{
  "n_kv_head": 6,
  "norm_eps": 1e-05,
  "final_lr_fraction": 0.0
}
Each number is 128 + 24 x the weight over the matrix's rms, rounded and kept within 0 to 255. Layers, rows and columns count from 0.

# layer 3 MLP down, 256x704, rms 0.0153, rows 0-77, columns 352-439
[[135 114 158  92 133 109 104 125 130 120 108 127 132 126 103 141 125 160 136 109 177 147 134 165 198 109 173 112 112 117 114 133 130 164 148  93 115 122 170  92  96 136 118 140 174 141 135 107 146 142 135 137 128 200 112 120 121 136 148 123 143 136 139 139 133 146 109 112 125 136 145 120 100 146 128 100 124 100 121 151 123 110 148 128 147 136 116 110]
 [ 88 131  85 153 136 160 112 137 160 134 130 138 160 111 145 113 113 124 124 101 149 132 152  88 126 161 121 165 160 114 108  99 142 111 144 164  96 141 184 114  94 125 153 131 121 156 134 132 157 125 141 132  89 141 140 155 118 119 129 163  83 128 166 108 154 108 103 135 135 165 132 153 109 138 150 122 105 123 130 114 113 122 144 163 124 169 131 117]
 [154 155 123 136 122 114 130 103 140 110 150  95 147 105 108 166 119 119  92 133 104 160 139 136 146 142 145 144 134 157 123 122 115 104 139 107 109 120 111  93 113 154 148 127  86 167 131 148 119 121 120 110 126 132 132 132 124 115 134 155 139 120 107 169 149 168 115 161 154 162 111 128 163 135 155 126 131 120 142 150  56 167 128 133  87  65 152 140]
 [157 119  97 123 103 150 118 129 139 146 120 111 159 112 110 124 142 124 124 140 160 172 120 102 122 155 146 168 116 116 132 127 120 161  97 125 116 153  78 121 129 151 155 110 139 109 141 129 113 173 102 111 131 122 146 103 139 102 131 170  67 117 150 103 135 104 110 150 136  84 110 112 122 135 118 120 128 115 137 135 148 154 132 111 163 159 103 133]
 [100 122 168 138 115 116 132 143 123 144 138 128 143 115 131 116  96 148 160  85 116  67 146 120 101 122 114 160 107 100 138  95 104 129 122 111 110  91 130 138 118 131 111 133 126 138 108 176 119 127  98 111 108 140 125 148 125 158 176 181 113 112 117 103 171 136 152 167 150 139 107 130  97 108 159 132 120 142 126  96 131 145 163 128 117 139 148 135]
 [137 147 132 157 148 153 148 123  88 128  99 137 112 133 109 119 146 126 107 105 133 143 112 134 106 115 129 107 103 112 152 118 135 119  59  72  88 131 196 105  88 129 149  99 132 158 124 120 106 140 125 136 113  83 124 149 134 137 144 115 196 163 133 139 172  80  90 137 131 180  92 118 107 137 127 159 150 101 112 122 103 129 108 143 117 129 164 132]
 [132  89 166 106 130 141 139 122 177 126 125 134 126 128 118 156 124 145 157 146  89 126  96 113 124 135 139 108 123  98 151 126 114 113 153 169 130 128 128 123  84 142 148 132 130 120 146 116  91 143 162 108 100  93 103 147 126  91 178  96  97 142 131 126 163 107 155 140 109 140 103 112 157 129 138 175 121 106  89 133  75 136  93 114 127 115  91 129]
 [122 158 119 170 137 114 136 137 162 152 141 125 151 114 160 120  93 108 171 167 126  97  78 103 110 113 178 168 131 131 174  96  95 152 139  90 103 103 174 130  89 136 128 118 129 121 119 135 134  78 128 133  99 126 152 149 128 135 121  85  84 124 140 147 133 130 124 109 115 140 143 167 128 176 121 118 114 133 165 146 132 196 103 113 138 107 185 113]
 [117  85 114 131 106 139 127 120 157 117 151 110  84 152  68 131 146 115 145 115 106 106 131 115 120 107 101  55 121 133 147 178 121 122 176  93 134 172 133 120 106 114  96 130 112  70 135 155 135 165 110 117 133 135 148 127 138  97 134 129 131 152 130  93 180 132 131 118 124 109 111 132 138  98 126 150 108 103 177 160 116 145 149 124 168  98 136 151]
 [100 113 153 138 140 140 128 174 150 157 119 183 113 119 101 111 157 128 119 132 116 137 100  99  97 123 133 207  94 134  86  80 111 143 150 127 111 138 109 121  83 102 142 133 128 126 143  79 136 127 170  95 102 146 159 130 168 131 142 119 124 153 142 156 137 113 108 128 160 144 146 156 116  95  99 138 124 143 142 148 114 137 146 141 109 115 115  99]
 [126  81  89 134 133 129 135 200 172  85  87  74 151 123 104 122 153 131 157 129 163 157 105 150  81 123  97  88 180 156 131 119 112 158 129  80 124 163 149 171 121 143 105 139 147 118 128  84  78 103  99 129 125  92 113 147 158 136 117 152 146 131 141 152 136 160  91 140 133 138 145 131 139 102  97 144  93 132 139 111 129 126 114 164 118 159 159 161]
 [137 143 127  94 172 102 118 142 129 124 114 102 127 168 161 141 135 107 148 132 119 115 112 147 111 124 168 158 154 142  76 189 134 147 102 172 136 100 126  63 131 145 145 131 154  78 114 143 110 110 131 144 137 144  95 112 116  88 184 143 128 157 129 128 126 173 111  84 123 109 119  79 129 156 152 112 163 122  87 113 140 122 126 102 146 135 125 137]
 [155 153 153 160 142 130 139 112 151 122 127 118 124 162 116 137 155 123 162 135 133  73 129  78 137 142 120 106 140 143 123  81 113 161 143  81 118 117 157 122 165 133 110 122 120  76 102  91 126  97 100 118 140 100 126  78 157 135  81 149 113 157 131  77 128 137 127 125 125  94 121 139 131 126 147 116  92 139 164 157 134 142 105 133 157 150  80 142]
 [155 114 150 152 128  75 129 112 121 113 106 145 132 143  89 133 118 136 112  93 134 116 114 131 179  99  96 144 172 146 139 134 121 160 100 164 162  95 141  87 136 132 132 129 145  58 152 150 140 146 158 131 122 115 125 114 109 180 148 104 123 128 152 127 133 114 131 136 136 125 165 101 117 100 136 106 133 130 125 108 140 133 128  94 118 161 104 128]
 [120 118 111 111 110 155 154 114 145 200  91 104 145 137 121 135 120 106 161 120  88  85 101 165 133  97 143 144  78 121 137 116 108  89 135 137 117 133 119 140 123  87  80 131 117 101 133 120 171 107  99 163 150 134 142 143 129 138 116 110 111 152 107 145 158 121 166 123 145 113 116 123 131 132  84  93 112 129 147 123 137 131 148  60 158 103 106 105]
 [125 131  91 155 149 174 162  79 127  86 103  93  98 167 156 120 174  85 106 162 129 112  57 146  87 120 165 115 130 107 117  94 106 104 106 113  98 127 102 131 161  84 114 113 131 114 129 129 125 118 141 127 138 131 126 142  92 128 106 128 110 107 171 136 139 112 125 152 106 159  97 119  87 144 144 126 145 139 143 188 129  81 131 102 144 105 124 127]
 [155 130 139 133 103 107 116 126 127 164 151  99 142 160 109 128 119 115 130 117 147 153 121 116 141 154 130 143  95 134 129  92 113  91 133 137 115 113 129 115 119 128 135 106 136 164 163 100 110 132 148 105 140 129 159 125  91 113 158  96  58 167 138 125 139 116 135 132 127 133 136 147 142  93 104 123 135 101 154 108 103 157 173 119 162 178 139 136]
 [117 156 133 114 116 131 135 155 175 146 134 110 162 143 157 136 104 137 139 125  97 135 147 145 180 140 136 131 125 137 135 176 144 164 146 127 116 152 141  84 127 119 155 146  79 134 126 128 100 132  75 137 103  93  84 100 135  99 143 177 166 173 115 134 116 142 112 137 120 106 141 115  90 167 139 165 168 144  91 158 138 143  72 129 111 133 127 147]
 [ 83  92 163 142 138 148 146 111 125  69  91 143 121  94  92 137 155 148 114 114  96 169 137 148 111 101 135  91 173 122 152  85 118 129  94 171 157 124 122 154  85 116 147 104 109 133  96 138 146 116  79 105 129 107 128 124 125 111 125 155 132 230 128 126 170 138 165 127 140 187 138  94 162 119 191 115 109 123 117  94 122 171 143 128 126 130 161 120]
 [147 128 152 126 159  96 157  89 123 184 137 155  96 148 154 109 140 138 123 160 124  93 121 104 110 126 132 165 132 115 100  93 134 141  96 132  75 133 158 154 135 144  62 141 128 130  84 142 146 113 126 104  90 146 133 126 111 122 135 120 153 106 120 131 154 113 121 151 144 149  92 135 144 194 164 130 138 132 120 120  85 140 145 166 183 162 104 114]
 [123  89 118 122 117 136 123 153 126 134 150 111  79 152 126 139 146 165 162 124 118 119 162  88 152 160 168 124 132 125 111 125 155 129  57 134 133  74 164 109 146 122  97 100 127 123 173 101  96 129 104 129 128  80 108 136 152 144 132  91 133 126  86 113 154 135 150 109 115  96 104 120 130 107 116 114 142 108  89 144  88 148 106 123 139 126 101 147]
 [ 90 113 139 155 104 161 114 176 135 145  80 141 135 140 149 104  97 125 158 135 133 180 114 149 115 139 106 101  90 123 133 159 139 148  98 141 183 138  97 161 131 160 124 146 180 154  98  95 138 126 131 150 124 131 136 131 102 134 155 146 140 151 117 122 107 110  84 143 128 125 163 133 134 115 112 182 134 112 124 160 110 105 120 102 139 149 154 119]
 [149 122 129 139 158 150 102 123 163  99 133 121 130 156  90 150 124 100 117 120  62 103 140 123 122 121 132 130 101 133 134 175 117  59 147 125  90 105 129 132 121 109 148 151 105 124 133  62  93  60  72 110 117 131 150 136 122 166 144  64 114 103 142 137 108 180 160 109 143  87 123 138 108 132 131 149 141 133 108 115  96 135 100 129 141 143 186 149]
 [112 103 103 108 117 120 150 155 156 104 149 176 150 155 147 149 130 143 171 137 116 165 122 112 140 145 145 167  90 141 122 129 101 123 133 181 183 138 133 156 178 147 101 121 118 173 146 136 146 163 123 157 118 113 138 125 119 117 123 201 134 103  96 125 153 116 111 142 124  82 127 158  72 103 126 116 129 108 121  82 150 143 141 114  89 112 181 165]
 [129 123 158  85 135 126 131 131 109 136 155 141 146 144  91 128 144  87 218 100 152 145 147 170 156 105 135 110 113  85 125 106 157 111 143 202 130 132 119 129 136 143  59 127 143 166  97 121 117 138 148 144  85 110 121 155 160 122 107 128 154 115 145 170  75 123 110 138 150 172 142 136  89 144 154 144 144 110 135 129  70 100 141 133 142 155 114  93]
 [102 131 114 121 139 112 128 135 126 106 140 159  87 162 124 126 161 110  88 137 130 129 129 133 103 134 102  94 130 107 134 149 127 163 130 131 144 136 157  92 129 145 169 126 154 116 134 154 145  89 156 137  90 102 114 132  90 126 139 113 140 118 136 122 102 124 161 120 140 178 164 172 118 117 145 102 116 112  76 128 139  93 102 136 120 121 136 144]
 [127 142 162 128 105 121 149 164 123 111 177  92 114  96 118 130 104 144  89 146 114 140 103 111 120 119 132 107  87 101 155 157 119 128 112 116  83 152 139 210  93 115 153 147 107 127 151 103 144 137 131 116 141 175  97 154 192 138 107 149 121 183 131 166  77 134 132 110 127 143 148 148 190 124 127 138 105 142  92 130 164 165 106 144 127 112 144 120]
 [132 103 146 131 116 105 144 108 130 100 162 172 128 117 148 123 162 145 138 150 108 110 112 137 167 113 149 100 158 114 142 147 122  80 128 169 143  94 101 124 128 104 157 178 164 147 155 111 163 133 187 131 126 144 112 139  99 145  93  99 121 100 129 164  73 106 103 141 130 102 146 115  84 127 165 126  99 133 154 126 131 140  73 134 166 128 141 111]
 [144 121 103 155 110  97 140 114 130 153 140 115 128  95 127 118 126 114 132 106 150 132  96 119 109 106 140 129 116 143 120 121 136 123  94 161 141 126 102  98 175 111 104  96 164 130 135 166  82 140  78 143 108 150 158 126 133 112 130 112 143 111 142 141 134 115 150  88 145 178 116  99 161 135 140 108  81 145 108 103 141 107 134 121 124 109 133 141]
 [ 78 162 118 156 142 145 118 101 109 138 143 115 127 152 138 135 168 137 161  92 167 122 128 137 168 133 138  81  97 107 189 140 144 131  93  50 141 120 134  95 141 140 113 145 107 142  85 124 143 111 150 139 120 117 159 143 155 131  84 135 125 146 121 101  83 159  82 126 125 101 148 122  62 116 132  97 105 149 157  73 125 135 109 102  81 132 139 152]
 [116  52 117 127 106 118 109 132 196 157 129 190 116  72 112 176 127 158  78 137 112  81 118 134 126 107 134 170 112 103 103 149 106 130 112 161 117 135  88 103 105 132 152 171 146 125 126 101 118 121 103  90 172 147 151 115 130 115 148 122  96 149 139 153  96 151 151 112 136 173 132 164 103 116 136 108 124 125  83 133 146 147 151 126 101 142  58  93]
 [106 134  86 132 158 111 105 124  98 124  60 118 108 147 171 133 108 155 141 101 118 162 123 127 101 137 121 150 121 150  97 152 134 127  82 152 124 140 126 160 152 138 187 119  96 136 161 119  94  82 194 116 131 123 145 128 136 134 113 149 128 109 146 132 122  93  95  99 113  99 130 133 129  91 160 139 122 141 142 154 114 103 143 130 144 165 143 136]
 [148  66  96  83 124 114 132 160 118 178 104 123 175 142 122 111 153 136 143  63 131 142 103 126 118 167 136 183 146  86 120 111 117 124 133 155 144 166 118 171  99 117 139 158 116 137  96 117 116 140 121 120 107 194 143 145 167 176 164 149 116 156 114 144  87 175 100 126 144 181 145 101 172 152 124 131 122 138 123 128 184 138 122 141 146 113 118 134]
 [183 130  81 133  90 191  99 126 145 109 127  98 123 159 131 133 146 120 181 134 165 101 143 132  94 129 128 120  87 138 112 149  99 134 169 153  91 137 143  92 144 139 121 185 149 116  95 115 115 138 180  81 105 179 137 148 130 116 147 140 141 134 153 129 157 128 157 155 157 135 104 120 115 124 147 124 142 150  95 121 145 110 142 152 114  98 204  86]
 [130 100 142 147 143 154 150 141 106  87 149  97 159 153 108 114 124 151 128 135 118 103 100 116 111 151 143  96 120 142 151 154 126  87 142 179 162 135 183 127  79 132 148 122 151 121  76 144 130 106 130 144  82 164 100 140 169 141 170 107 124 171  95 133 159 114 124 145 176 140 122 180  86 123  99 170 145 142 112 154 111 121 121 135 136  88 157 140]
 [ 88  91 138 125 148 128  81  99  93 115 129  89 161 134 134 122 111 139 109  96 103 154 123 150 117 152 134 112 113 112 133 201 128 160 115 108 150 112 115 128 152 112 126  85 148 135 104 130 139 126  90 121 131 154 115 132 144 131 162 133 152 166 116 123 138 120 164 108 124 112 114 151 114 121 133 128 128 128 113 125 118 128 136 111 175 184 116  97]
 [ 85  73  75  92 146  86 131 112 112 142  63 134 118 122 129 142 171 139  85 128  95  95 102 125 146 137 133  94 144 122 119 130 167 164 156 116 115 122 138 142 173 129  98 169 184 170 112 133 148  91 111 103 105 127 157 146 121 137 102 117  76  96 141 110  91 164 180 133 136 111 110 148 142 121 115 144 160 182 166 139 100 115 115 124 107 103 157 114]
 [135 146 109 147 101 146 112  67 133 147 165 131 135 135 136 139 115 138 169 157 157  87 135 115 118 142 125 121 141 150 115 123 103 144 131 131 102 123 108 148 124 147 157 107 118 127 124 155 118 181 197 136 125 106 120 121 124 143 100 146 121 119  89 117 146 121 112 120 121 167 133 115 158 130 113 125 143 121 117 119  97 101 108 129  83 133  96  94]
 [130 111 102 173  97 103 145 159 155 119 106 147 102 163 131 127 126 136 172 143 150 147 114 161 124 151 123 186 146 136 115 129 132 110 113 114 140 145 157 111 119 127 156 117 132 113 151 153 150 126 127 136 110 110 129 129 109 159 146 141  98 133 136 159  83 128 120 159 139 119 140 162 138 127 150  98 127 147 124 144 117 163  74 123 166 142 118 145]
 [123 144 182 127 144 136 172 100 134 171 138  60 151 122  94 115 148 138  71 122 142 154 127 142 133 120 128 137 131 108 121 135 155 181 141  97 101 101 123 101  84 154 129  99 137 138 128 100 145 109 130 137 123 125 115 105 139 150 172 127 153 107 133 171  94 137 114 103 114  70 143 120 126 114 119 138 133 149  82 116 115 128 130 117 105 124 129 158]
 [115 125  96 128 105 169 118 153 136 141 146 103 125 116 128 114  95 137 128 161 140 128 145 141 104 141 102 152  97 138  86 119  78 129 139 125 102 141  78 108 122 106 131 134 131 122 138  90 128 176 104  81  84 145  91 115 157 109 154 138 118 166 148 167 168 174 121 158 128 137 149 107  81 149 142 112 162 121 163 138  99 124 112 146 118 131 168  97]
 [147 149  89 157 112 138 118 137 125 124 112 131 143 121 162 127 143 126 134 180 126  90 123 143 136 132 146 157 108 182 127 152 171  84 135 129 120 129  93 148 131 141 114 145 120 122 128 156 126 107 101 130 150 151 175 121 102  81 109 149 163 100 113 118 133 171 149 108 152 173 125 127  86 153 130 131 141 119 112 146 107 129 135 122 147 150 127 162]
 [108 117 148 161 109 151  98 123 195 122 100 151 116  89 150 138 121 114 108 128 123 149 143 144 168 150 144 146 138 158 134 145 124 104 153  97 123 121  85  98 143 162 110 146 152  89 132 139 133 127 119 129 137 103 125 121  94 145 123 117 122 128 119 151 140 127 127 142 119 122 185 134 132 126 147 131 130 153 143 149 127 135 135 154 152  87 182 128]
 [155 109 179 108 142 149  71  94 151 116 127 118  76 150 139 127 155 138 105 179  81 125 112 115 125 120 148 128 120 123 116 121 144  88 126  60 124 172 109 149 137 133  93 143 152 136 158 133  77 155 124 126 106 130 138 127 151  94 125 161 127 101 119 114  70 133 118 157 124 161 100 125 175 115 142 105 155 117 113 130 177 130 123 152 100 141 143 164]
 [134 151 148  88 116  89 141 135 117  92 142 116 148 126 160 166 107 123 130 156 132 168 122 116 142 142 145  96 125  73 146 120 132 118 118  89 140 128 116  92 129 124 134 134 145 162 123 141 175 160 124 142 127 110 146 123 122 111 104 159  77 101 133 167 127 111 119 115 101 143 124 168  93 115  97 120 146 161 119 105 159 137 159 114 133 128 144 101]
 [146 102 145 149 123 139 162 127 144  87 117 146 119 109 154 124 135 132 175 134 117 141 160 105 117 121 115 113  96 147 121 148 111  97  58  72 110 108 177 118 140 118 126 165 123 125  95 132 131 151 106 107 119 116 106 147 132 116 172  98 199 155 143 139 136 157 154 138 133 158 166 131 112 135 149 128 114 147 136 139 109  80 123 107  87 165 153 119]
 [141 130 137 110 127 146 146 107 118 134 139  89  97 151 148 143 117 143  91 127 164 152 126 119 124  90 147  95 125 102 115  86 138  87 136 146 102 121 128 140 177 129 131 112  84 144 140 122 142 129 134 131 131 114 135 112 106 152 135 179 163 116 120 123 164 113 167 163 131 136 179 136  97 101  81 102 133 148 137 107 112  60 134 172 138 165  77 134]
 [113 105  95 115 113  88 148 134 159 130 157 126 107 117 120 146 152 110 113 128 165 142 103  97 102 108 121 154 106 139 123 132 118 156  98 113 110 136 120 157 124 140  48 113 153 130 130  98 136 128 130 144 160 119 127 118  94 120 135 110 168 137  94 128 106 143 133 120 131  91 134 164 161 133 196 139 143 129 140 149  94 120 115 125  99  80 151  84]
 [164 139 157 128 151 133 129 133 129 145 158 132 130 151 133 145  80 101 148 109 176 116 109 138 130  92 123 153 126 147 122 179 123 156 118  89 141 119 117  96 126 111 191 109 114 137 115 120 181 135  95 126 159 121 166 104 140 133 131  92 136 102 129 145  99 152 135 126 108  81  99 164 166  88 148 129 150 150 118 159 119 120 140 108 167  92 118 136]
 [134 141 134 111 149 126 138 115 105 115 132 180 182 107 152 120 140 102 117 134 113 126 121  95 114 164 115 123 147 125 124 147 137 151 117 129 149  78 122 119 111 143 145  90 125 131 128 118 129 123 163 120 128 137 109 112 144 110 102 144 103 107  97 122 134 126 111 150 107  72 155 123 136 150 125 148 165 128 104 117 106 128 124 155  91  97 149 119]
 [ 98  92 118 165 101 134 127 209  91 120 108 163 147 113 120 121  93  88 163 169 118 128 111 128 126 184 139 105 113 122  94 123 160 140 114 168 115 139 136 156 148 137  72 133 134 166 159 163 105 124 144 119 162 141 112 133 114 145 158 116 129 106 121 188 152 143 144 163 107 145 144 114 192 114 108 142 124 128 143 139 165 117 133 137 129  71  95  87]
 [123 116 138 118 142 131 119 127 148 113 157 130  65 118  58 136 138 167 123 153 150 148 136 119 113 148 141 117 143 110 139 111  97 199 109 149 139 152 138 138 130 163  96 132 165 114 174 118 139 115 129 136 130 122 141 135 121  85 130 158 110 116 156  98 140  93 184 119 131  75 117  94  81 108 100 150 108 109 107 120  92 138 122 123 105 107 122  93]
 [121 151 140 113 127 124 135 124 144 139 127 125 106 104 113 142 116 132 171 162 166 136 178 110 157 102 153  78 125 130 149 144 148 118 112 136 144 116  80 155 174 133 158 130 133 101 126 131 136  93 133 120 144 129 165 144 122 139 100 121 125 103 111 159 118 131 118 139 146 174 177 127 179  87 104 124 148 136 107 150 152 127 117 138 138 180 153 135]
 [125 101 128 115 128 133 118  92 151 146 166  93  99 128 141 115 150 110 136 115 132  91 129  76 148 103 126 153 112 160 138 117 158 132 166 184  99 108 144 168 148 168 133 163 133 167 145 142 141 122 171 128 150 120 185 117 129 168 122 178 161 141 134 112 144 146 143 132 122 143 161 154 114 140 161 148 125 116 173 120 141 143 121  89 125  89 125 155]
 [ 98  53 121 108 139 142 166 196 106 146 117 147 177 110 138 142 135 127 157 125 144 101 117 133 116 109 116 133  97 145 144 123 146 127 116 136  99 169 153 100 117 125 142  88 148 117  98 104 135 124 129 116 145 144 155 163 120  88  93 106 143 151 157 129 148 148 140 127 139 193 119 134 123 123 147 108 109 112 135 115 141 115 121 157 146 137 141 181]
 [134 102 160 138 131 137 154 172 127 124  93 123 121 133  92 151 121 117 126 149 115 110  88 131 114 114 116 166 149 137 122 158  95 116 136 108 159 130 136 161 209 154 128 117  98 144 100 146 160 135 168 101 128 115 148 112 141 152 139 116  89 127 138 133  64  76 111 103 139 164 107 118 130 156 113 156 129 121 129 114 146 100 110 158 125 143  92 148]
 [ 73  92 108 104  94 132 106 125 126  90 129 130 175 106 123 115  83 154 143 110 130 146 125 114 132 189 117 109 124  86  99 117 143 135 135 101 120 131 118 131 152 159 129 113 157 170  60 149  91  98 132 162 131  72 152 162 178 157  92 143 146  94 121 122  54 156 148  97 157 183 138  91 151 105 155 128 140 107 112 110 122  96 142 122 115 142  44 126]
 [105 174 130 121 149 140 142 161 139 110 129 124 157 115 158 134 142  92 124 152 146 174 123  92 124 114 114 111 126 105 128 151 106 131 141 120 129 149 160  93 155 130 104 113 176 130 127 175 127 117 138 122 138 149 152 106 115 156 149 165 154 201 139 111 148 162 131 153 128  90 118 146 180 134 105 129 143 133 177 103 156 130 114  94 115 100 147 127]
 [110 130 146 173 128 166 154 139  98 134  90 176 120 131 177 102 172 107 150 162 107  98 161 110  92 114 112 111 149 134 122 146 151  80 126 149 116 124 122 134 143 103 141 147 120  99 144  89  84 156 113 162 128 113 116 122 119 128 141  88 137  85 134 115 159  87 118 118 133 124 147 176 160 125 113 134 110 128 108 118 151 101  99 118 128 127 161 103]
 [ 90 138 147 120 136 112 119 143 121  89 120 176 168 128 137 122 109 133  81 127  84  92 170 129 106 163 118 110 134  93 158 120 139 108 113 145  97 118 105 122  40 139 132  97 121 127  75 150 134  96 129 109  76 128 121 131 151 187 107 103  74  70 151 142 128 147 119 118 146 172 156 123 135  94 101 102 106 158 111 136 201 102 143 172 131  99 127 130]
 [117 153 100 115 121 131 143  84 104 100 126 106 145 100 128 151 156 130 111 141  95 158  96 110 186 105 120 147 156 112 124 112 122 131 154 118 134 174 116 137 130 124 150 130 129 145 117 118 157  99 130 107 115 137 117 142 146 116 146  86 100 119 175 131 135 119 138 122  94 170  82 102 192 149 169 137 133 125  88 114 129 154 121 170 136  88 122 127]
 [103 154 178 131 122 139 122 111 140 119 116 121 145  97 125 157 166 158 109 129 130 130  90 159 152 158 104  92 142 119 134 118 104 126 107 156 144 110 161 106 160 105 101  91 192 115  98  62 153  83 150 104 167 117 149 129 100 113 214 149 120 147 145 126 101 122 147 129 109  89 105  99 163 126 144  88 118 169  92  93 101 179 135  99 173 120 128 106]
 [102 158 138 144 129 185 114 131 120 121 156 128 111 144 156 128 114 169 140 127 157 130 136 148 142 109 125 194 125 142 112 148 125 127 151 131 102 125 117 124 145 126 152 128 159 143 156 145 131 136 145 130 150 128 135 130  77 133 139 118 137 142 172 144 139 141 120 156 142 140 114 189 116 156 161 153 151 151  94  82 137 161 141 129 111  80 151 137]
 [139 127 118 141 142 148 101 158 103 155 116 117 115 148 130 105 101 140 121 178 137 125 127 126 109 128 125 119  93 121  91 134 157  95 119 121 100 147 171  91 138 171  91 120 123 119 119 101  39 107 140 128 141 159 165 149 108 173 140 102 150 143 121 177 155 144 139 138 141 127 143 175 147 144 124 187 125 116 145 115 135  84 132  96 107 133 113 109]
 [126 117 137 125 143 105 119 153 130 130 164 115 115 131 133 135  65  80 114 157 171 120 129 143 149 114 120 152 123 111 128 114 152 118 159  88 101 100 117 146 134 116 159 100 148 122 100 132 143 100 144 156 147 121 126 140  92 125 110 128 129 138 133 131 153 164 105 127 151 164 128 146  69 181 141  94 121 113 115 117 124 107 114 113 154 106 142 163]
 [107 164 144 122 139  89 127 114 126 119 139  81 112  82 135 127 117 104 193 138 112 123 138 105 115 156 129 160 135 175 139  71 143 161 182 165 161 117 132 108 114 149 112 111 168 121 180 118 151 136 121 152 114 106 112 128 138 106 102 164 149  97  69 137 133 104  58 145 134 161 129 111 118 147 117 180 126 114 112 134 139 138  99 175 115 177 112 139]
 [144 155 122 101 126 128 112 122 154 137 155  91 122 124 115 172 112 133 133 112 107 138  90 110 112  86 106 185 105 118 141 131 155 121 145 151 136 156  61  87 117 141 133 116 118 120  97 110 140 158 126 144 129 125 137 108 102 151 154 132 115 118 120 112 120 114 124  88 128 154 188 111 157 142 139 137 152 165 112 163 153  87 112 155 107 134 127  99]
 [131 173 126 156 117  99 130 109 135 100 145 126 101  90  99 130 121 128 114 148 120 152 160 123 122 106 129 111 124 151 117 128 138 135 135 169 112  95 117 160 131 166 185 136 106 142 123 116 103 140 135 109 149 162 126 127  89 128 141 122  97 115 125 131 132 151 163 163 139 150  76  85  89 135 130 104  82 145 113 106  80 119 126 157 125 102 139 106]
 [183 107 137 103 104 123 150 123  96 106 103 140 125 134 129 100 139  83 130 171 129 106 133 146 184 137 132  89 151 147 123 153 140  87 119 189 134 142 105 111 158 120  94 130 114 141 114 136 121 103 105 135 124 115 127 138 145 132 170  99 116 138 126  91 146 125 121 133 127 113 118  92 104 154 162 142 132 120 134 120 156 171 120 148 177 126 107 131]
 [114 120 114  70 140  89 136 106 149 144 135  95 104 120 140 123  84 140 127 122 174 131 123 147 124 120 156 141 140 157 158 124 149 110  80 140 152 120 129 131 169 104 124 132  53 130 164 121 142 208 148 118 135 146 101 145  85 140 121  92 123 127  95 131 171 117 144 104 109 101 163 145 158 105 108  90 134 131 100 152 126 148 115 103 109 114  92 124]
 [131  34 151 133 155  91 117 170 127 155 149 130  81 110  93 112 103 128 148 106 116 141 129  99 137 118 160 146 139 109 133 130 137 121 161  76 111 125 102 158 140 107 121 150 173 153 143 122 138 128 137 156 130 138 130 147 111 140 125 126 126 168 120 135 139  94 125 109 146  97 101 128 118  94 115 147 147 119 173 141 112  95 140 137 147 138 121 163]
 [158 126 149 111  99 114 110 154 122  69 153 120 141 103 131 131 172 157 124 186 170 110 109 136 171 142 112 155 146 100 120 157 120 142 137 114 143 117 153 113 133 109 166 133 156 163 127 127 105 132 119  97 115 139 155 119  95 120  99 126 141  78 138 173 151 122 120 148 122 147 134 116 123 144 151 157 132 115 135 129 138 112 136 116 152 127 197 115]
 [ 96 135 117 121 140 132  87 115 172  78 118 118 103 137  82  92 141 144 101 128 122 139 140 107 124 145 108 192 156 117 139 129 120 143 120 137 115 118 104 104 137 126 120 125  97  76 148 146 139 139 133 163 165 131 147 108 158 136 108 163 137 125  96 150 150  98 128 134 141 168  81 121 128 143 150  96 113 137 146 161 141 146 138 140 116 106 161 133]
 [122 110 154  67 144 119 120  92  94 117 178 141 116 143 148 176 129 125 117 105 144 168 127 139 143  97 143 167  96 160 123  90 116 131 117  64 107 101 150 132 130 119 170 136 121 106 133 163 109 137 120 134 139  97 121 119 105 143  81 132  98 143 122 105 115 168 149 139 127 146 119 134 138 113 120 155 162 107 122 109 147 128 141  66 178 146  68 101]
 [141 171 142 125 143 122 142 152 110 113 127 116 151 142 113 186 119 143 119 127  78 146 126 144 127 109 114 151 106 114 124 172 138 135 118 100 118 178  98 124 129 130 144  71  93  94 150 105 111 156 159 166 169  85 105 119 118 167 205 119 132 101 107 143  99 148 145 139 112 157 136  82 172 140 171 104 144 120 130 146 157 153 135 133 126 118 124  79]
 [101 102 148 152 116 138 135 147  79 134 110 147 140 117 113 113 132 160 149 129 132 114 127  88 109 134 170 130 127  85 133 104 138 163 183 142 104 124 108 187 138 105 101 136 129 135 158 105  82 140 157 115 134 146 109 127 109 145 148 115 154 143 137 132 133 111 127 110 121 171 182 124  98 120 105 121 137 113  93  82 143  84 147 147 164 152 152 147]
 [110 137 177 127 137 157 104 114  98 136 128 164 109 100 148 150 118 142 129 134  90 108 102  88 132 123 100 142 181 135 120 102 169 171  93 151 139 120 114 102 135  98 147 127 107 115 134 117 141 146 139 134 145 157 131 118 120 156 112 126  98 139  75 120 177 124 197 129 170 127 100 110  85 129 134 126 103 136 118 138 157 137 133  79 152 136 101 115]
 [133 169 141 110 133 167 161 135 112 105  82 151 148 146 141  76  88 136 156  93 113 109 115 133 120 101 141 134 132 135 138 126 122 118  85 102 135 146 104 124  91 150 157  90 173 104 106 156 117 129 105 131 154 130 121 109 106 120  75 141 136 105 141 106 151 116 128 138 101 169 129 103 165 110  89 173 134 140 129 163 126 108 113 109  92 137 141  73]]